Weights of a small GPT-style language model, trained from scratch on English Wikipedia.
Size: width 256, 8 heads of 32.
Architecture: RMSNorm before each block, rotary positions, no biases in attention or MLP, tied embeddings.
Training: a variant of SOAP for these matrices, 5784 steps.
Each number is 128 + 24 x the weight over its row's rms, rounded and kept within 0 to 255. Layers, rows and columns count from 0. Numbers have three digits each. The size before them is the row's rms in percent of the matrix's.

# layer 4 MLP down, 256x704, rms 0.181, rows 0-73, columns 0-87
102:113087129124127165108137093150141141157112099119151123118154122156172145157121112145140139146140152133096148150126127117152146091096164107154116160112112098165141130077117078117136123116113170127140178148156134145117135113105099121078185122138106161160161143110112
126:100148156114115124114141108156104107148116119112115152120132146127105130131141107125107123147119160128093102101140121137101104145150134107202118107155090116120123108152113144192142109106148153095087083097126112165153097104069089155143164168130146128108146148118111
100:126131130122140141121098111125154121132135106114079149079136127077100134141102121126143116125143126097158116117168160110120133144105095148173114139121130098132125153095146146115092128149112114164124135156171111103129144147154111111173113119138125113124160112174108
097:137101119152161116130081106121138157128133099138119110148117168121190160181122158155107120105131095148131147134130123150137129143128106122169123123151096146160139119144165166097139095095150140155166136138116156158119140164117126122115147150126115120102127111150121
101:145147130124123128096134089154146132158131093136106103158079109142095112104126117149127164151143109110153174144128095127108153137141116124144103113128105133099107145162130104133156087179131128160131140172108184138085122152138111105116131100088105125154143127123191
094:094135118156118148111145127139136110130097134097140130144122136106131152145129158101137142176169143130091109131133163075122156113130099150068104130126090137089098144099162138103147160103163106162100137145121129106129115131125161129152120128136117123145123110103142
102:168146146131103112087148145099156148152128154131170108162110141135128122136175174139107163119140177114126132115142110102092117093137107137086116139110121151148117126136118124167140145166096146087109117127138142150097114085098104135157101162095146128108110099128144
096:115147095102123152059167122141144134116131152151147160136142124130132092111147120066146115152140098140149089093138099134072148116131126093164159083114117084158101120119141115125152159131144165116164178131113118120107130111138107148112135124105129149151090106143135
093:143118095125150118126175149135155140106155133131143136146101120155141150098124137105158126111129129107098119104139093120137098145123118138155140071097130114130153138141140169116129160163108076168117159155140130125137085102155150149136140151091132121148076143119148
105:116166138108123082153147148128138134145149167156114125116113109123163155150126062125158157191119114106111069157138112131133162135128099145129109055166159144131107137123120140115177168103156158101103127144165099091108148116082134128132126129126121135068107098151143
103:159149144120135097140117176142125144154133128152151139062124137143134130093155115151129111146126129105096152105102126137102075102120166116111170121133139141141124151107152126112147131141088104121125101123132119142156137153076122130119142137144121096133064123156117
094:148114107166141090152167134157151133170120124138134098117164119084139119131164137112146136148145096099125150154113108134172101137115153149160145140121108147139129154123132152147143169130135113151127108145126084154124141085103126136141111174169109105118112103107074
098:118125118142184160145120114138107147124147119134134136166137129174118131078137117079106198100113112097093179096113113129113130154107159108150115135127130154162171101168154147163130128143117119120123137146107123133137107116144127142139166113146142101133125127107124
098:141103103139117115116075111126086146128127144116128181163138153152160147125084113125122070095134128123122134151110122072148145096142122111103107142144107098115050158101183111095117113152142102116120131139164147140138138125144132132133156182121157127121118103118138
092:102102145125178146120142101136140164116156157115136126088140108136159169139146142108104166135159143111133154152139139129088113174131119091105126079108121105097150143103119135118135105153134185126089105136143122115140069109141095119143148123105155140109072122112123
105:125133105138130134165116150126137124135115132100121122117116111124152102117107069151128129118131143146139160111122096071184125120096113116106133140152121144193122134140164118124070140049144142121145149145121138159109178133112084119145109138114135109115128124119140
097:112143149111110165166147112137176145170151133152152126125086165140101093148143155157134128140122100149092123103080100130151162102110103123129168154139113139137107112128112113067121084182145187126112125118133131146120144129110122146154120101097150157143180157108118
101:107116098109057133109132117145135129121111152066094153128096165143103149142119158075100162155166129105127144101123107118113128138140113134078120084137106143104152106131084145156131144159125115094138134163113136091126122135142134144149159151131145138111111074193112
094:108128132150117111103092119093161160144121116099137128151097133151123075111151118118110157135145135118120114144136187147163133121117116126162120117124174171145123106125115100132143144097107158152110101138168130093170132165116144155142097142126147152168158103165100
105:109128120089147135173170108079164112101076174152109147111164124150107107107140126145134134131083126117100125069141130131120103142162121111158150137175130146132147164149138078146106118115137099134156087087155198099147122141151098126115138154175160102123111124109094
107:150125156126100136112124087122155128121169140125120167113116098113134146156146161109063143141159105111164129138132106161073142136139127097089093143126128099114130135136130110146111159188131139150147166174181086124128094109097111164141128146073122128150132065142118
101:139136144116090134102168127136155150146116134131115157126134130128164152138147152126129092134094121175133136053139126129124130137096136099128165099118095115124114164124124170160119148116147129123126181107124158121101117159111126160089125150087094101156128159107063
099:116099102155132166110150109090168129101105160128140095128139107147154138133141114102105121129127115157142168081103132079144137156162147142121135138128105141106136118108101138103098149126129095101113097111153108108114118157153095162106131154102169110152107089119141
099:122146140134146138107141119217111127118118116153164142105169130162133171066161137171122101146134114124152060144117145122143075147108091130093125178129133110150091143138187168148137166152138152115155122099118116125133129149110157133182102135092101137141088142150106
100:142143086153150102121095099094146157134168121128108144103135145090172147111143104102133124150104133156130154124156126141088137134082153151101091090113185086105131156126096127117153127149187120152125108119195110147117125091139113106145136141117132152112143118163132
103:138132093109118130165126162115140118124108131088110122135138140089108163138134153121123155115120121161132118172118132146137099129140152156093140149134127108148140064157106108131080122127095116122141073127083079116111182172117135141112154167104107096093107084132099
101:140110167118105143112098114121153106107149110166142121150140107136127137097105158180095142125118160117167078142149182101134125147148123130094146150141164148138119119156111067125140136116150141124127127120117150139172114137158132173122117106143162123113173160082109
104:156154120131131145104153149114111159133132136096134136120101124185102112149095111107111137116161111152132139122122146121103121092089104114092188093061170101124122135106105155119103129164155130100125155157154125120131096114084076120110125148098093183127145141106178
099:151127110095128207143147110099163123109103126153113121140140130132110091110091133112130167140121097159114101121113076132156124140128137106117167114124200123125166125069155161146127168114095106120111104150153094145152100155114126124119105119120109148120113109131148
095:148133133120151092079186127115137114085141128150147080151108100136116074091093119142145123141102108166109122126123138120162111111141136127110130125148131116159137084144160157122142085135154141123120116115106145143124133134096150175117084118152183126169181151094153
098:124093169148106103139108073120154136125120129163098094086103156121144095113114129075125104136125146138129165121115107091137176124150173138101155104136129094110181116164148093126122106171133138103107114146096099132129164104151115150137128124078170115061099147153139
095:111086111133191154116123108172084106102097133155123100163158148145105113127148126127119136117145154117123137161132135160152148098094126133119136146145137128131128119142121092102135179088063123158144121136173114112114096104139125167166101112118114136137127122135141
090:132135156137147121090108123135139163154136118117158098082113106173117127164120103140110153145143184142078137146107116162134144132123124099167135145115140128119145135134145134117133101131150134137135142118074129124148125114139101133200110102121144112129137151176109
098:114126117159098103132123094126080142109138135123147168158109119149088118124131102137145125107150145140110147157146128115106130144168128135146126113135157052098135056171109146113101083136103135128090134129112137147149124129138131137139109109109164147114131133109070
098:110134130123134098150120150096147079125140112097135146141129104084130166127108091109120173110109104174127147114143137130140134086172178128126148123139100152099143182124112180129174118100164131171158146121149096129122132167122122093134133123140115126145127152139110
103:117153123144089123169110109098138094084111147169096189103109112153096130090091151111116101101111109117136104084097130131139110145167183124154102130134127157137150119124176154134160133092117102126163097074099111167157132088121092136135158099149112104150125122134152
101:119140114136129087160156090142131150132131143134106138139141142113178098125161087146128121133137152140142166143156122132104120126082128133124106103117095147104124155132168110122091111112141159141138114133130130152140144178123164176140144130124129129148127142147159
101:149169138146134117136118142122136124125103106096135120126137128093113129147141146094149145121127138101132151131145116133142128130121153123124150147119117192176176182130161104154142102109090100151095147126087125102096100125167122113118138155110128121174093121149105
095:126123132136124111110128128137127135103118120148080133138165118142100145183147086102102130129096113163096118138093113161097172119137171102162132158143103062132131133114128092123093144118105133102157123111150099101153126105087133083188107167115102132110139164173160
102:114119115106112119134123129116194133104116144141153140142128154121143132122154172164097121096123147157148139122154146103151120117133098132159068125145138147073185086163126130133138144102122123139135111104084145115117127115130120162159159136164166120089078149098174
104:093100150101110133118129125123102104165147144154142155161115107127131141118105158115116109118124142097101096147125129121087147071110101095139139103143126135098139131127113102096145136176141112127126125108088192146143115075136143108127107115113123170149143122153119
099:051127114133158142139125113118135105101115148146140129151137090143134144140083138155174112079102102131154127167132114090109096169141142140089145121126168122110126112164119156109105104122179096150100097130123098100149106110095177132183119125112125124146145090134185
101:131127147079125120111131109179161123141148114105119132110168119076141127102121122159115136117126138122173122139108169133116122107115181099130091157118110134099168183141122153071150086157154151159149115105102124099138131119091147123121134143132068134132136128108146
094:123122163151121142116080155145102114153132161122164128144122103149101103124132110114144141098127174161101137058109111116150070137150161117099108125126112152116129102150138086140109098097123098179133120106149124097127139081188122155134121069146138123153134131105090
098:094169149116093106097145113119178098128123131145104112088144127110110074124122129111125118162176107154111106140091160121173125127154127125092096124134103128120128138098148132117107179141132130116129135116131127126111148138095133128120121108125082156128093095138141
097:130133141125136105134131082128157092126134118120139140143126106113131156133108104153117159109151116097098107098135140109147114109121149140086100116155114116100154153118145190121092120114127109139105111125137085147143133094109118171117195146148140078096114103094132
103:119139113126094109121115133127147123131125148140133158112147108132138161146107142120114135150148151146135147095146095137123095149107170123097089179151126118139124133137087146120132160115123088132114134145112078135123148085119151119175114121102132100202091102159117
100:133142129150148153102114092149128115123174142133120167144147145147128123134127171135132125098184137171135129121131111110128177102110108176099115133104118153168112118153148120130125135122119103073086132142105127133120120121158112138101087105140143106074131108151114
099:118087121103125122124132115145103100082130144121112157152161142073143092125118095134136136107155141178119142143122147105067119154117139137105128125117141081101147128136126112087148135106150154117123100141128166102110088146116109136106086088138125161101170154124103
098:116151117037117141162126127116100121130122141148155148116139157116109122124152109124100151131131104125154160101096104122066115110122156114124143135125098118130109114177149138134084136107124134138114134119079124119123168147123116156102097129122153098150116132100154
098:160111148163140091095111132104074096131121114154117149140167167128125117101142139134134104123103116165111121098120109160145108133119101119127107165154136105101111104119102160105125130110129156142148145112146132121121130089138136099104169174083108134136141105127170
088:110155164091145110113126137115134102155138117124119138114092085141123134129120139155125168173109138111135127133073132137142150151174147174156093121175162092151095154158134097154136122103096138135118129104125139157115136158097107141132127100089147126096121153136167
102:120144117181092137115124088134100127203169097131121156149162111135111131150129130121119150148127125079129141128116170131173140101102196076128134127101158121116107144176130146104129085151128173176120135143168146112111067136126125120113118133103136159120108118143163
095:171161132126120098105127167127122134180136124152146123138115149129109134160123121101066122109146121174147094128119135175079097117129197101119153103161130147136109165128150130139117139139108123116135133138126124149116131102122168082149165142151175121108133136147126
097:140136116162123173121170090163148128120122115149134148109147145133130114161151139120139142104128099107091109136164165118123162084105123114180140092120140105133121125074121116125145112096132098161092095140175135095096171158160138117107191099094107136130098180147160
103:109098135105115134127122181126112146129130100164124113101122177114149135115127126174110122111123134128156092127140175151146133166134182121158153167157115159145142137166142143095132131129089130092115138117150115103136089108142100125152128130132112133145078163087103
096:107123148078092119145124165166215154078151105110108146146140122133115114139143144166131102132173132124131084176128134102124102112140134119105084110125113128134141131089159103131175177126097121089154125082153137090135121113082114149162143133148120110154106078101179
117:133139067106144138141121122103115091132113136147153142146120095113077136111074159118133174108154098146099144157111144129143139102194133136143134152144153096133126141115143114165134139100063138144144161120132115119170097101126099131142147124128125148106141160108124
103:125145116123139114142137139126143127096113165146145150125136148160131113136124101141159099172148096148108110108142170189111139149141113113179136150091152129168138085122090116069171110116140141159118096127145129155087133147083145096158105163145108144100087154120120
108:163102142112146112155130132113130126122140104093161128135115142112123127122129162109085125175118153115140117176139143100124152172112131109118163116153092168154134118161108095173129124126109116159132121152148112153138138115094133135105091092114159149104173144140153
104:135141117168114113096158153122116154132160132152142149145104114132145144159099120084125128103127176143126129162124077127112145134122154153177100128141132125109101135121124134127129090124136147097115133162116101119144142111106129115116119128104058155152143104138151
097:116129170124128075135163139130135160150113137125114132132088137068132086134192107133142106129129126154122158130086161144115127132142114122079089159139128108126160164137116123148089167134142120132134079094122148158097113146114119156090123126154110142123116137090106
094:126079152099081106150088111185093104147118152140086140163103105142102116114127172172122108159092137119160108142140148155129161106127102180131153091142107148080112126098088132097123148100134117098125106124060149145160132111133121147120135110107117142127141133121127
098:170131116132149098117166109142146132122120127136123146128148116095128111173147092110125103115119120140142140169107068140129123123133133122133143106101128129163150116143101120097098134121122127103101168166103114180156160118157120127158150199194144110123088144107099
093:144167145108139121124120141106119138121149133109124127150164155141126131110102172152106083135136129153111142146102101138128116123140159130114109152141118134195090117154157174156164153132136113151159131134134130132159128136116146128135143126154131135103132114147171
104:167127124186143111080122104125059139141162083117135126137115115130140137108117139168158082132149142122122139141095082121130139117095090102143142132136104101119131110091133096128171083126152145107152143174139136135106155159142132120139083106120105095138129119122131
096:141110119118110155146159144114157108143088171131112122131161100165096154104123121144143173136114077155129152126126121132143115130160111135088106132120136142097101163134109118090105111148108126164100109135149117121165122162120156136173137101098127070132132115175151
099:136146142123105121107111173134073113147140130156118155125098108167169107131103138142121124132133118134096095134160155131190070170127128137128077115124108135129156156136120146153118140120098153127104127107099133142153155155126080074104171137123138136097111136107153
097:162116107151186128138096104140182145123116097098131073180146125125113116137155136124171132129127122090125181151160096124101136143112132144151149124084159142136087101106167112155167113113112100213153144153118134117118136154155193127145104104094126159167130151123073
100:126141097118093141086136152133136121102118147148126111150116111101115157149117141052189153122136132154119126152137153123142137145145128160143125134122132136128155102148115111156135146115121139111118098138138139185151126132122127122161152137124091099085171114122156
104:097116105089184135109113141116160126127150137084152118112110119127137134118097108122140163131130119086138127117152139160110110153143135126144136171144106126189119138096109093129123141107121098118144156179116115108111166156067120124116092142132137118161096129128154
099:161178135099128086072135098138131136137111127143115080170108123107080136103112127125134157129123182157156153145142086130113151147143150139138130098123115094177126178126131160111128089138158094096133142124140093112150169125106123104125092120139106152121135117169157
097:187098112127143115141140113094148146110108122121164103151116163111099143117137099109133108113068090155082086165109119154114147108099113090125147090154090110130116130146110101103119095152119182075110112116095121097058126167104131136129100117144123094116116145159158
095:152141112075129115077141132162165137095091094146096109137104107118153157121082159124137127138167165125113134175121094088137149160127113150108131135130150120111155132148094142117126143120088106170118108097107122107154114114150131098107142123104144117151131130148160